Part of a small language model's weights.
Size: 9 layers, MLP 192 SwiGLU.
Architecture: no biases in attention or MLP, untied embeddings.
Training: a variant of Muon for these matrices, 102M tokens.
Each number is 128 + 24 x the weight over its row's rms, rounded and kept within 0 to 255. Layers, rows and columns count from 0. The size above them is the row's rms in percent of the matrix's.

# layer 4 MLP up, 192x64, rms 0.117, rows 157-191, columns 0-63
size [ 91 111 113 126  76 133  98 113  78  96  97  91 106  99  97  95  96 100  92 105 100  89 106 111  94 114  94 106 108 113 104 102 110  96  89]
[[125  90 170 135 103  99 161 166  82 154 131  99 162 104 130 118 147 104 139 143 149 105 142  78 108 150 150 109 160  76 159 165 140 126 140 114 142 111 135 173 135 149 146 129 134 104 131 113 132 129 118 124 145 116 107 150 123 147  98 115 124 163 131 179]
 [100 128  82 114 118 169 107 122 137 121 158 127 144 140 160 124 126 121 151 107 143 124  95 149 131 111 113 103 150 121 130 150 134 106  91 185 130 128 113 127 113  88 131 129  97 152 176 146 138 112 112  90 123 117 123 138 127 163  63 178 138 141 126  81]
 [148  84  84 111 118 105 111 104 103 112 120  84 101 109 162 100 148 122 133 141 146 126 148 100 114 160 119 153 150 112 121 124 152 121  70 146 104 153 162 147 131 111  93 116 157 125 157 114 152 125 103 129 156  87 137 100 160 103 118 154  87 156 125 132]
 [142 135 149 144 107 151 113 116 168 115 164 112 119 123 179 152 125 112 196 165  96 111 137 114 129 139 111 158  88 141 109 129 152 134 111 108 126 116  92 158 144 116 126  79 104 139  77  78 122 115 137 135 145  91 146 138 123 137 103 135 147 108 132 153]
 [104 106  87 162 148 145 132 144 124  72 128 115 165 145 151  86 130 143  99 115 116 136  97 101 119 127 120 141 139 110 130 112 102 152 118 160 129 148  92 116 154 107 138 116 125 142 112 132 150  98  59 118 168 126 166 103 120 151 147 150 168  89 139 133]
 [123 144 143 115  96 113 116 132 145  78 129  93 103  91 115  98 139 135 112 124 129 134 119 129 178 152 132 133 129 109 138 145 126 138  97 170 161 118 154 110 144 171 178 170 135 137 139 113 144 126 178 133 152 130 162  73  87 157 124 130 152 134  99 123]
 [126 118 123 130 126 143 170 122  91 125 140 125  96 141 125 118 140 128 147 141 136 138 110 155 109 171 129 147 190 109  73 156 114 131 120  97  86 108 153 132 161  97 130  71 129  99 143 136 142 128 107 107 101 149 103 112 171 116 130 102 170 143  98 136]
 [148 148  99  97 143 135 171 134 123 143 110 108 175 104 101 154 123  98 139 159 167 126 157 150 161 148 135 108 148  97 114 112 125 151 118 142 162 130 116 128 111 108 132 121  94 127 175 163 108 123 168 129 138 117 159 137 130 170 149 149 184  87 126 127]
 [ 80 132  95 121 102 158  95 103 110  83 125 129 127 168 131 106 124 133 108 119 135 121 106 126 120 110 126 114 149 119 118 137  82  94  58 106 132 133 160 115 134 112 128 134 118 129 192 112  86 164 107 115 113 141  98 142 155 119 103 101 128 156 110 137]
 [152 145 135 115 131  72 107 151 118 156 147 144  66 116 123 146 157 133 145 132 129 151 156 134  86 186  75 101 165 100 124 130 144 130 104 144 112 145 125 145 103 132  92 130 163 119 115 123 161  95 114 113 168 111 113 136 136 123 120 125 129 165 156 120]
 [129 132 134 110  89 110 182 134 147  93 143  87 134 108 118 132 115 130 121 131 136 146 137 116 125 148 134 105 151 135 142 164 117 143 135  53 114 129 148 123  82 117  94 103 155  89 127 135 110 144 175 129 184 117 119 128  93 103 105 122 110 159 110 101]
 [112 112 161 113 142 171 150 131  87 139 160 110 116 137 144 168 140 128  92 133 156 124 142 154 128  86 114 123  96 141 131  87 130 145 148  94 119 114 103  91 143 146  97 138 140 154 115 125  94 122 136 159 153 115 124 150 132 114 153 116 105 105 191  74]
 [117 144 144 154 120 135 125 125 108  94 120 126 149 140 113 152 152 150 180 143 138 135 118 132 116 138 120 178  71 109 118  81 128 165 154 119 123 154  98 141 164 170 121  83 146 126 131 114 138 154 101  81 138 152 126  93 109 135  95 131 175 111 141 117]
 [116 162 134 156 170 101 193 118 125 120 152 114 109 131 124 164 106 142 104 165 113 103 130  81 132 127 148 109 148  60 154 164 134 104 138 150 126 100 110 107 117 138 116 123 137 146 151 148 139 113 115 135  83 138 130 160 122  99 137 113 142 114 165 158]
 [108 123  91 104 110 134 139 136 177 127 132 169 165 118 139 113 125 178 130 152 102 130 166 153 162 140 112 165 127  98 107 115 162 144 157 153 123 135 163  73 160  86  85 158 132 133 125 146 148 123 151 110 108 124 111 141 138  96 134 141 118 122 132 155]
 [153 144 168 153 160 155 143 114 128 147 145 128 108 128  92 144 130 114 118 120 141 161  67 116 127 124 115 129 105 140 131 116 168 163 125 141 120 166 143 101 178 109 160 117 162 175 145 119 181  98 104 155 110 120  93 104 126 135 106 110 147 138 146 150]
 [103 155 140 115 152  88  89 107 155 134 124 149 127 147 150 155  98 143 151  98 114 152 149 161 155 121 123 126 104 131  98  97 113 103 107 129 124 116 121 120 112 150  82 131 167 192 102 149 121 103 109 144 159 112 155 121 163 164 103 119 153 100 103 109]
 [141 140 125 107 114 102 116 125 141 124 102 162 108 132 141 121  81  95 202 127 102 149 152 102 105 109 138 125 109 114 133 116  80 107 135 113 125 120 127 111 104 108 140 149 105 127 131  88 140 171 113 127  89 145  96 140 138 197 138 105  96 116 102 122]
 [132 122 144 141 138 126 115  89 140  98  98 130 138 100  98 132  88 132 139 127 122 126 102 104  80 183 135 156 132 116 111 135  64  92 149 133 132 105 133 118 148 133 139 117 120 128 178 121 105 145 139 112 162 127 124 114  84  89 175 128 126 136  77 109]
 [136 125 124 154 165 116  92 162  76 117  94 117 130  87 118  93 176 122 148 142 120 106 112 102 127 139 119 118  94 136 123 129 120  97 143 154 140 126 152 148  85  89 169 138 123 122 166 166 134 106 127 114 130 116  95 127 115 131 110 111 167 152  81 159]
 [114 144 181  98 126 141 135 117 109 142 164 103 158  92 103 118 144 114 148 136 164 119 154 142 138 116 100 173 109 152  85  90 108 152 147 101 154 100 136  82 141 120 125 124 112 138 100 167 113 144 102 129 108 111 123 114 151 143 131 152 173 142 140  82]
 [101 146 114 122 153 140 119 119 165 133  62 137 110 111  99 101 148 119 158 170 143 102 116 149 146 136 152 104 150 117 135 127 104 136 106 159 179  92 103 123  91 169 122 148 116 139 131  78 127 142 151 132 121  97 120 125 169 137 123 100 111 141 173 128]
 [132 124  83  81 124 157 137 122 157 103 176 119 172 141 114 136 139 151 137 143 123 106 111 130 192 121 125 146 108 107 117 136 132  88 139  96 107 111 148 155 126 133  92 147 104 157 139 120 133 152 119 107 101  94 137 131  99 107 117 129 139 110 140  56]
 [113 119 137 131 101  61 147 154 121 145  86  80 107 115 102 157 151 148  84  97  92 142 189 101 121 114 124 132 145 140 144 172 127  78 110 125 141 138 118 122  94 120 121 143 121 136 166 123 111 135  97 141 133 134 138 157 139 136 136 121 142 124 134 169]
 [163 131  78 138 142 149 122 103 155 102 152 143 101 131 112 165 129 134 117 122 114 104 125 183 132 144 103 158 103 115 106 162 120 145 156 128 118 132 160 152 138 111 173 116 174 112 103 112 109 124 128 119 152  91 132 170 132 167 138 136 118 112 122  66]
 [105 133 144  96 133 118 150 140 127 113 131 124 101 129 140 153 178 160 122 163 129 151 143 141 184 116 120 105  87 142 138 101 120 160 175 134 191 155 142 122 138 119 128 132 101 117 147 158 110 122 103 131 153 109 149  85 100 148  93 116 160 128 152  92]
 [116 165 111 121 136 118 109 105 132 118 156 147 112 109 121 161 111 133 152 175  97 172 122 155 147 140 133 150 112 130 102 121 159 126 139 200 128 128 140 112 158 106 166 119 152  97 163 148 104 135 165 152 121 106 105 110  89 109 133 131 169 169 126 139]
 [141 165 108  95 125  81  99 113 131 142 133 120 104  77 120 123 142 143  95 133 105 128 118 116 137 153 148  98 162 127 133 170 153 158 149 127 146 180 151  90 117  76 102  96 161 109 115 129 118 112 173  94  89 124 113 135 133 139 151 126 115 139 142 120]
 [128 144 107 106 129 170 108 146 159 115 127 143 137 161 144 182 126 130 141 155 155 115 136 138 136 151 122  80 114 100 114  66 143 148 134 134 151  65 123 109 155 126 117 158  88 139 132 167 157 149 159 104 108 115 145 105 109 136 100 117 152 104 139 128]
 [135 125 164 111 122 126 119 148 125 135 143 148 116 156 187 147 158 136 140 126 132 128  87 147 178 147 111 104 151  83 125 136 130 129  98 106 164 138 113 166 181 143 117 155 181 117  97 130 157 159 118 139 156 123  95 128 136 116 174 105 130 118 108 140]
 [147 165 144 119 119 107 126 112 150 111 109 111 146 137 141  88  82 160 141 119 148 118  98 100 125 132 110 107  96 123 157 166 128 103 106 150 120 174 170 120  99 108 103 103 134  76 142 129 128 120 129 143 141 126 168 138 111 133 118  47 121 104 124 134]
 [150 153 119 155 110 122  94 126 140 132 117 114  94  94 153 138  84 105 167 143 175 117 100 139 136 123 158 108 114 131 180 108 101  99 112 127 141 144  95 143  74 120 146 123 132  95 142 145 145  85 131 134 121 108 127 118  84 179 105  95 117 134 139 115]
 [159 148 175 165 118 113 138 118 106 161 150 148 138 101 123 140 157 165 122 104 120 107 129  78 133 163 132 119 124  83 134 124 130 162 124 155 113 116 126 142 148 140 167 164  94 176 132  99  92  73 140 125 100 112 128 127 101 123 147 106 114 161 126 142]
 [171  87 172 142 126  89 174 138 115  96  90 171 133 135 134  91 129  82 139 149 125  92 111 143  79 117 157 105 136 130  88 133 145 162 130 128 147 145 141 139 117 135 156 129 124 116 142  94 152 140 122 153 133 127 105 116 132 125  95 118 136 150 163 166]
 [ 91 122 156 124 165 135 119 170 119 139 136  79 137  92 148  60 107 121 124 155 137 133 109 150 142 133  85 113 126 128 148 138 133  87 130 135 144 100 100  97 146 151 163 120 124 125 149 167 139 140  99 130 109 166  76 159 128 115 142 128 119 134 156 157]]
# layer 4 MLP down (transposed), 192x64, rms 0.0563, rows 157-191, columns 0-63
size [ 94 103 114 119  87 111 106  99  92 103 100  89 105 110 102  90  90  92 107 103  97  89 107 108  99 112 101 104 101 107 107 107 115  95  92]
[[142 167 142 158  56 148 121 132 114  95 112 100  95 144 139 153 136  99 144 152 115 135 126 136 164 143 143 132 118 128 151 143  91 143 122 165 129 128 154 135 142 157 120 154 110 124 155 117 147 101 107 139 156 105 147  80  88 114 100 160 141 177  99 124]
 [106 122 102 148 121 113 162 147 110 133  90  96 180 105 130 122 144 105 161 154  64 144 129 102  88 100 166 150 152 159 118 127 148 140 119 138 166 119 107 142 153 143 144 126 123 140 110  81 128 143 153 132 106 127 147 157 108 155 167 109 154 111 142 143]
 [135 148 108 100 126 134 143 175 130  90 113  95  80 149 100 145 126 103 151  93 148  95 154 131 168  78 153 127  99 100 103 121 182 127 116 128 149 124 102 124 100 122 133 146 165 151 111 151 115 112  97 150 101 140 121 122 153 145 112 154 160 150 119 138]
 [154 101 129 141 117 110 133  66  80 158 134 163 125 134 132 102 134 124 108 112 135 136 112 139 144 109 139 115 175 124  85 133  96 131 146  71  99 126 124 102 132 108 183 111 164 127 123 181 100 160 135 124 135 130 126  85 162 126 140 112 112 132 121 129]
 [135 120 132 124 145 102 110 114  67 150  85 119 114 119 174 103 165 125 115 141 100 135 123 131 171 145 116 174 183 100 102 147 131 182 150 129 133 105 112 120 156 104 136 122 169 155 103 145 123 123 131 130 146  97 142 114 105 145 132 120 153 168 142 139]
 [123 152  88 127 147 114 144 150 116 157 117 159 138 157 149 187 140 158 131 145 150  91 136 110  95 120 126  96 163 177 154 128 112 132 158 135  89 164 128 139 132  76 126 106 146 140 141 127 109 143 128 131  77 127  94 156  89 121 103 156 131 120 138 136]
 [129  93 125 133 153 126 148 151 125 138 188 195 114 133 152 131 120 141 166 120 104 108 142 142 103 170 107 140 160 106 146 168 124 128  83 107 182 138 146 132  89 154 152 103 110  88 122 131 126 156 123  98 117 161 131 143 135 120 120 140 127 125 124  99]
 [125 125 133 133 114 123  97 153 140  91 140 109 117 157 115 107 134 177 138 120 103  98 110 126 111 100 138 144 117 163 154 142 129  95 117 123 105 114 146 117 159 132 173 151 134 145 105  93 136 152 103 134 123 104  78 130 132  46 118 148  84 169 118 131]
 [155 130 158 112 124  97 177 127 110 143 180 140 156 126 145 171 154 112 135 137  97 158 122 136 172 173 131 126 132 114  98 106 130 121 162 143 118 103 151 121 133 139 162 140 144 116 153 153 118 103 161 117 114  93 141  90  76 111 137 149 161 100 130 105]
 [135  96 118  69 116 157 124  82 123 122 166 118 149 114 147  85 143 139  88 156  96  82 128  94 156 118 122 149 113  87 136 152 125 105 124 103 160 124 143 136 111 136 178 132 115 101 115 135 108 128 156 167 103 126 153  97 158 116 144 133 145 105 114 133]
 [131 139 128 112 147 144 147  98 154 117 126 152 126 122  81 147 128 147 138 132 139 119 113 166 179 127 148 144 125 138 132  97 154 111 153  95 154 140 131 143 140 148 112 101 130 170 137  36  76 117 169 106 126 114 118 142 135 142 154 131 143 165 136 144]
 [100  95 150 124 135 180 179 143 125 168 148 141 107 135 135 167 124 122  79 152 130  97 124 140 149  94 131 104  91 142 120 107 126 135 123 122 123 125 121 101 129 135  78 131  95 162 123  99 117 130  93 130 139 129 154 107 162 103 152 104 113 101 145  74]
 [118 142  87 172  85 129 160 145 141 127  96 132 162 134 110 146 123 149 125 153 162 147 127 149 134  89 161 136 104 118 135 110 185 130  91 117 126 139  98 138 112 107 100 117  85 151 141 136 128 108 152 120 116 125 131 146  79 136 130 134 149 101 193 107]
 [ 85 133 133 138 119  84  93 180 118 114  75  83 120 142 137 137 130  88 116 120 124 124 104 137 149 115 126 152 103 123 143 153 132 147 106 135  99 120 192 127 116 134 114 166 152 103 116 149 149 127 151 153 156 127  81 106 120 139 129 169 150 148 105 116]
 [108 135 129 133 159 154  73 117 156 127 119 139 125 117 157 121 112 119 162 135 124 145 108 109  91 113 107  99  96 166  85 115 130 129 143  71 112 110 138 102 167 111 143 101 133 147 153 155  94 161  75 173 129 116 143 137 128 154 142 148 115 134 159 113]
 [162 139 158 123 126 137  94 103  90 129 127 123 169 143 160  93 171 112 137 119 176 143 140 134 132 103 151 151 108 112 102 130 130  94 117 164  90 147 141 133 162 105  62 163 123 149  94 141 111 139 116 147 142 127 163 161 107 122 108 148 146 140 113 113]
 [150 104 138 116 108 156 163  86 123 175 146 145 169 143 139 105 165  97 140 131 143 114 168 120  89 130 155 155 174 105 157 127 143 153 138 106 148 116 128 135 135 152 119 121 120 114 174 136 134 155 115 111 107 138 121 100 107  88 173 116 114 179 132 138]
 [118 102  80 172  90  92 139 124 110  96 150 119 108 143  83 142 170 156  67 146 153 166 115 155 125 149 112 167 139 126 128 142 135 118 136 128 139 156 160 149 161 102 142 119 136 142  92 140 134 111 139 124 133 129 123 110 114  92 126 133 156 124 167 159]
 [133 134 138 147 121 120  92 180 110 167 143 124 127 115 141  88 155 125  66 178 117 108 157  93 132  99 138 133 117 130 115 165 155 170 134 148 140 151 138  86 115 118  77 142 127 168 101 156 143 122 102 125 135 123 116 132 154 133 115 114  98 123  98 138]
 [154 136 153  77  94 116 141  93 119 103 166 143 113 106 122 112 110 124  78 170 109 108 140 106 143 115 125 119 142 143 127 179 147 135 133 123 146 144 141 159  88 106 158 120  97 126 131 149  98 147 134 139 121  94 155 112 175 141 116 189 140 151 136 124]
 [117 144 156 115 151  89 145 124 159 150 149  92 122  71 122 102 128 124 112 156 150 137 119 122 121 137 107 177 129 146 117 145 121 125 129 111 176 123 113 145 117 138 149 136 101 112 128 170 102 147 158 113 151 130 128 100 196 114 134 111  75 162 130  95]
 [126 154 108 134 152  98 130  92 124  91 139  97 143  86 143 123 139 155 157 152 129 117 133 119 129 178  99 156 128 115  91 141  87 115  97 118 105 104 114 142 143 114 131 110 109 173  95 120 158 142 143 139 144 172 100 105 124  98 172 104  84 109 115 108]
 [127 146 125 131  56 105 135 167 133 135 155 130 110 139 137 145 136 126 135 144 124  81 112 119  89 126 142  97  96 134  78  99 125 107 110 128 136 176 101  76 177 103 129 127 116 119 114 123 141 118 100 127 141 122 138 129  71 119 120 126  99 158  99 115]
 [136 138 113 112  88 142 102  86 152 133 123 149 107 124 122 138 108 152 132 135 117 131 124 102 132  85  89 140 141 141 106 109 133 163 150 134 106 148 103 108 147  72  99 116 131 147  82 127 150 111 139  80 134  90 105 127  97 101 168  97 129 136  83  87]
 [125 121 110 119  92 165 131 106 102 148 108 143 159 137 131  84 129 124 119 150 120 111 123 104 152 126 136  80 156  99 121 127 116 124  88 134 116 172 103  79 159 106  80  96 118 133 137 145 132 155 102 103 102 139 145  67 174 110 133 103 126 131 117 133]
 [143 124 129 138 105 156 151 135 138 179 103 147 123 153  99  83 111 124 116 104 135  78 144 103 126 131 160 151 120 121 130 131 179 171  85 111  80 116 105 105 126 135 148 114 105 148 152 126 147 159 134 124 114 179 154 105 152 144 151 111 110 137  87 126]
 [144 102 134  89 155 126 138 135 123 132  92 140 129 111 173 171 146 116 133 116 140  61 134 134 166 133  96 111  67 152 157 152  80 106 148  92  91 113 146 148 117 144 106 148 138 138 141 123 128 127 119 150 141 117 135 174 123 157 131 101 131 127 148 152]
 [135 127 137 142  94 133 130 130 129  95 155 160 112 123 130 130 122 111 123 150 138 112 133 133 132 142 108 116 158 119 130 183 102 100 147 106 129 140 175  92 133 111  96 145 170  83 133 110  86 133 153  68  87 105 123 168 116 117 143 144  92 117 104  84]
 [123 122 106  79 113 132  94 141 141 149 170 138 135 164 117 134 159 134 143 115 115 108 120 115 167 134 146  98 128 172 153 132 158 141 157 129 160  85 138 130 156  96 148 138 112 100 128 188 156 138 158  95 146 132 104 121 165 149  97 147 129 133 162 160]
 [102 136 123 134 135 130  80 107 135 156 135 160 116 127 163 138 127 130 145 111 159 126 111 102 161 149 106 134 151  56 114 117 104  72 129 113 117 153 117 130 126 110  89 107 142 157 157 100 149 113 142 135 159 103 139 112 124 139 181 111 122 169 133 169]
 [ 95 122 153 133 147 145 125 133 115  91 134  97 106 142 120 134 156  90 136 108 162 120 148 122 130 101 111 128 133 168 134  89 123 125 136 103 125 105 102 175 168 131 124 139 136 152 153 159 128 106 160 144 113 103 155 162 209 127 113 180 121 147 131 113]
 [136 130 131 119 123  84 101 129  98 140 133  69 149 149 112 141 106 150 141 134 125  93 134 104  97 130 123 121  98 124 144 149 149 133 111 153  85 130 156 145 164 116  77 100 126 149 101 106 167 129 130 135 168 158 131 146  56 138 137 131 101 100 121 139]
 [131 126 153 121 114 139 114 123 145 119 124 118 132 149 161 137  91 123 102 172 118 109 112 150 166  82 104 124 125 137  98 148 125  95 149 119 167 146 129 123  80 130  69 116 149 128 106 157 159 141 138  87 146 141 118 107  69 135 153 172 129  99 154 128]
 [141 142 136 147 138 171 127 103 136 108  85 115 134 114 119  92 146 123 131 132 114 119 138 142  95 114  61 137 148 123 110 149 131 115 127 151 131 110 143  76 134 141  65 143 140 138 115 110 153  96 110 158  91 100 193 125 128 164 124  90 137 113 125 140]
 [149 152 125  97 132  85 147 111 116 140 117 116 142 123 136 101  98 121 115 138 123 150 118 138 151 121 121 110 107 181 134 168 120 119 146 120 137  70 168 134 126  97 136 146 144 118 126 135 117 138 102  98 110 164  82 137 121 106 201  95 174 140 120 152]]
# layer 4 MLP gate, 192x64, rms 0.122, rows 158-191, columns 0-63
size [ 97 110 110  82 127 102 103  84 108  98  75 106  99 111  85  90 100  99  99  95  74 111 111  95 108 121 101 102 108  96 106 112 100  83]
[[150 133 124 116 144 128 178 131 107 127 127 137  85 120 148 129 109 147 105 137 140  91 125 111 180 124  85 111 158 144 125 140 154 133 102 132 102 125 114 136 130 174 129 185 147 124 120 143 148 154 139 158 165 160 133 104 188 141 117 154 132  77 115 112]
 [159  96 113 150 116 160 103 120  97 131 111 118 161 147 116 109 118 114 116 139 106 127 107 109 114 187 118 133 152 129 121 110  95 120 139 114 127 159 180 120 167 141 121 103 102  91 174  85 120 152 107 116 162  95 119 117 146  77 141 118  98 124  96 129]
 [121 123 117  97 137 131 115 102 124 100  79  99 144 145  73 106 159 110 114 108 187 142 128 130 118 125 161  91 140 116 141 113 121 142 143 129 180 149 128  94 123 137 145 142 101 109 172 109 120 168  80 140 137 128 160 160 112 136 124 107 136 160 122  99]
 [153 141 151 106 158 127 115 130 125 191 137 151  95  97 127 177 133 114 118 167 116 134 143 118 162 144 148 127 138 129  52 140 178 120 148 102 138 130 131 133 107 144 136 127 134 116 121 141 112 121 177 159 111  79 121 150 134  94 102 131 136 155 141 116]
 [142 127 107 136 119 121 130 143  87 138 109 123 138 153 144 121 126 122 115 134 162 125 172 147 167 104 161 125  79 104 133 142 113 149 127  92 163 118  92 129 150 123 108 124  74  91 100 121 134 103  71 154 114 121 150 131 152 147 141  56 139 139 123 133]
 [143 158 119 121 154 143 101 124 122 150 125 176 154 133  83 143 131 127 133 106 167 119  84 120 158  99 108 160 150 124 154 116 175 106 124 143 120 100  97 165 122 143 124 168 113 158 169  94  94  98  95  93 163 121 136 123 140 126 142 150 104 116 122 146]
 [153 111 119 130 130 177 118 152 112 121  79 134  79  98 113 129 119 111 125 145 170 139 131 143 115 171 162 112 158 115 136 153 132 143 118 119 163 105 126 135 100 133 143 152 136  79 137 120 133  98 170 107 106 148 103 122 131 192 105  90 153 148 115 142]
 [ 77 125 108 125  99 149 113 136  95 127  75 101 112 136  93  97 148 105  88 122 204 129 103 101 129 146 155 139 146 134 167 148 112 107 116 105 153 125 135 114 143 142 116 129 128 149 114 116 139 157 113 105 146 155  80 132 106 138 103  97 130 115  99 131]
 [130  99 110 132 117  93 163 177 110 109 108 139 119 133  76 132 133 117 141 141 162 182 158 130  79 164 134 128 132 136 126 121 107 157 109 133 125  96 130 110 107 141  86 120 132 122 125  82 161 109  82 130 154 154 100 143 110 126  94 131 120 156 148  97]
 [127  81 121 154  79  98 165 128 124  89 103  90 110 117 152 106 107 127 106 120 127 140 132 117 122 159 151 115 126 161  99 157 122 130 147  63 119 123 138 117 122 110 109 111 143 107 131 131 128 115 141 139 161 148 110 136 108 127 128 151  91 204  95 113]
 [134 132 118 126  87 138 140 105 132 143 157 145 145 126 107 113 115 151 136 137  69 123 125  91 140 102 140 182 162 125 110 118 144 119 143 147  84 137  93 117 155  71 124 144 159 110 114 138 102 150 139 139 123 133 133 134  89  99  93 169 127 189 137 138]
 [127 148 144  85 122 157 128 166 138 121 103 104 131 167 168 126 103 106 139 164 126 132 145  93 135 127  85 153  92 155 170  91 123 153 173 139 152 143 141  90 155 149 146 138 156 126 132 156  98 138  84 126 133 126 158 105 115 130 137 150 132 114  84 115]
 [140 144 128 112 167 191 154 152 130  94 138  84  93 129 113 139 112  88 126 128 135 154 122 128 122 155 102 140 167 112 121 169 155  74 123 139 173  99 113 152  82 130 144 133  78 123 146 124 121 130 114  95 126 109 122 145 157 133 150 119 151 123 143 137]
 [161 130 130 136 136 151  81 120 118 158  93 109  99 132 115 135 139 122 125 157 100 154 102 121  89 120 146 101 116 149 118 140 109 108 132  81 101  98  96 116 143  91 153 105 126 136 122 101 140 157  98 166 133 147 138 137 118 200 128 144 131 182 148 148]
 [188 132 142 130 178 168 173 121 116 120 102 138 142 137 122 137 132 148  84 122 133 126 113 144 126 129 171 137 111 112 136 146 136 124 130 106 136 182  96 134 124 121 149 115 141 157 142 152 135  98 156 100 138 108 115  69 126 156 127 123 155 123 100 189]
 [135  86 117 148 119 174 133 164 140 110 147  95 143 112 119 139 167 129 103 150 165 104 115  90  82 133 112 121 139 127 146 135 140 131 115 170 142 104 141 157 133 100 132 110 124 119 102 105 146  83  94  97 162 125  98 139 149 143 163  91 111  89 158 117]
 [101 155 135  95 123 134 121 131 155 164 143  99 114 154 133 155 111 128 147 119 143 101  99 134 147 133  99 182 173  76 135 137 138  91 102 125 140  96 103 118 130 119 120 146 120 163 106  90 182 117  98 141 142 158 125 102 141 174 159 142 106 147 133 127]
 [152 130 166 147 148 148  97 160 137 110 109 127 108 134 121  93 175 107  73 154 148 173 134 116 135 122 144 102 128 114 127 115 162 120 108 123 140 171 116  99 108  90  90 129 160 155 112 142 169 125 106 124 138 160  98 112 125 136 135 113  80 126 136 168]
 [117 130  94 125 136 126 134 141 129 123 130 142 134 118 118 104 124 141 111 123 167 186 148 132 109 160 127 131  86 134 155 172  99  86 125 141 134  76 134 167 155 134 128 141 114 149 169 150 107 155 122  90  78 135 120 116 142  98 133 127 136 149  81  77]
 [124 142 100  90 130 168 125 133 174  92 134 129  86 145 119 171 124 127 107 127 119 122  95 147 131 132 108 150 147 136 140 146 162  95 149 125 129 146 148 172 125  99 120 152 117 163 109 100 139 176 147 126 139 142 131 162  95 113  94 133 135 164  69 107]
 [138  85 145 122  81 149 117 143 125 140 132 160 111 160 138 135 109 112 138  95 157 144 107 117 104  99 169  72 121 144 169 103 146 140 165 136 133 139 125 138 161 148 144 139 142  82 119 150 110 157 117 130 112  82 168 127 104 162 125 130  98  95 138 153]
 [150 118  75  73 134 135 140 112 134 101 158 133 151 161 148 115 136 164 127 118 159  69 120 147 155 121 158  94 113 111 113 151  99 106 122 151 117 108 123 152 137 156  79 110 136 153 119  85 152 147 118  79 145 149 150 112 124 129 120 100 134 141 106 121]
 [148 111  68 123 130 110 110 118 124 116 165  84 115 101 111 148 105 120 115 113 137 108 113 127  83 128 110 117 152  76 141 155 151  81 154 127 141 101 168 143 142 119 121 107 125 167 104 127  96 176 145 122 153 153 150  99 148 144 140 165 119 135 155 134]
 [146 107 104 104 113 132  93 135 116 140 102 121 125 118 146 109 163  89 152 103 117 127 133  95 154 140 169 118 185  96 117 148 172 138 133 117 159 114  67 123 153  61 107 109  75 105 138 128 124 135 123 132 126 117 128 124 147 118  91 146 117 118 131 135]
 [127 125  75  90 130 118 127 153 131 142 123 141 129 121 116 118 110 133 125 124 111 100 138 150 146 135  92 178 166 116  88 143 154 110 121  78  59 131 149 138 135 138 121 105 133 134 132 129 151 141 153 107  92 166 125  97 156 118 139 173  81 107 119 154]
 [136 106 143  97 115 140 136 130 130 153 125 126 117 132 158 171 165 150 126 108 111  59 146 129 151 138  97 127  98 106 162 166 122 128 153 104 108  79 180 153 141 125 109 140 122  97 122 103 138  99 108 146 148 168 136 159 138 132 149  90 117 122  93 114]
 [163 142 120 105 110  82 143 110  99 142 170 122 162 115 152 157 143 116 123 115 118 118 123  70 164 132 110 146 124 144 163 115 144 103 112 130 151 146 143 117 160 101 122 199 130  93 143 149 134 110 167 139 105 149 155 130  94 140 159 151 114 109 122 105]
 [177 110 136 141 143 135 135 107 101 137 140 145 118 126 113 186 135 102 133 150 106 133 107  99  77 119 116  98 112 123 114 111 105 110 132 132 119 108 139 139 186  96 106  94 128 111 133 153 126 135 154 116 143 165  85 139  98 130 202 122 118 104 108 121]
 [114 153 158 123 160 129 146 148 103 144 125 162 113 140 144 127  97 126 139 169 146 175  93 134 168 148 104 102  97 114 124 108  95 165 117 130 151 123 101 113 163 142 126 130 151 105 125 137 141 138  98 125 145 102 107 101 131 101 196 102 103 147  99 165]
 [125 147 105 132  93 130 117 153 103 111  75 111 117 105  95 130 108 142 123 129 131 132 138 124 117 113 121 139 146  96 135 152 123 130 129 135 135 178 128  83  87 152  56 103 126 100 142 128 151 100  85  95 160 122 123 147 136 142 104  64 117 131 133 108]
 [ 95 158 140  82 114 157 158 147 167 152 130 164 115 166 120  98 144 114 109 127 127 167 119 121 170 123 133 114 157 121 108 152 135 157 116 131 145 129 107 112  96 152 163 153 107 121 155 123 103 115  91  88 132  85 125 108 173 101 101 140 156 144 151 118]
 [116 118 110 103 127 141 127 110 148 128 109  91 125 128 166 122 129 155 106 159 148 141 105  89 141 118 103 124 107 151  98 166 134 107 132 120 145 118 116 102  86 142  91  96 134 119 112 133 142 145  83 136 134 147 165 107 212 172 111 129 165 116 107 124]
 [ 97 129 146 116 124 140 168 147 121 101 121 144 110 176 115 112 113 133 122  79 130  98  86 126 150 124 135 178 119 127 107 119 111 149 141 134 116 144 125 170 127  71 160 117  74  98 156 155 140 151  94 112 138 157  80 127 124 109 146 140 120 139  99 135]
 [137 117  99 164 143 115 107  82 141 146 163 158 115 139 110 148 169 154 129 114 135 120 164 125 140 157 146 139 144 103  92 131 100 134 129 130  90 150 128 151 113 175  75 123 113 146  98  85 136 140 141 156 142 112 177 118  89 107 111 131 125 134  94  99]]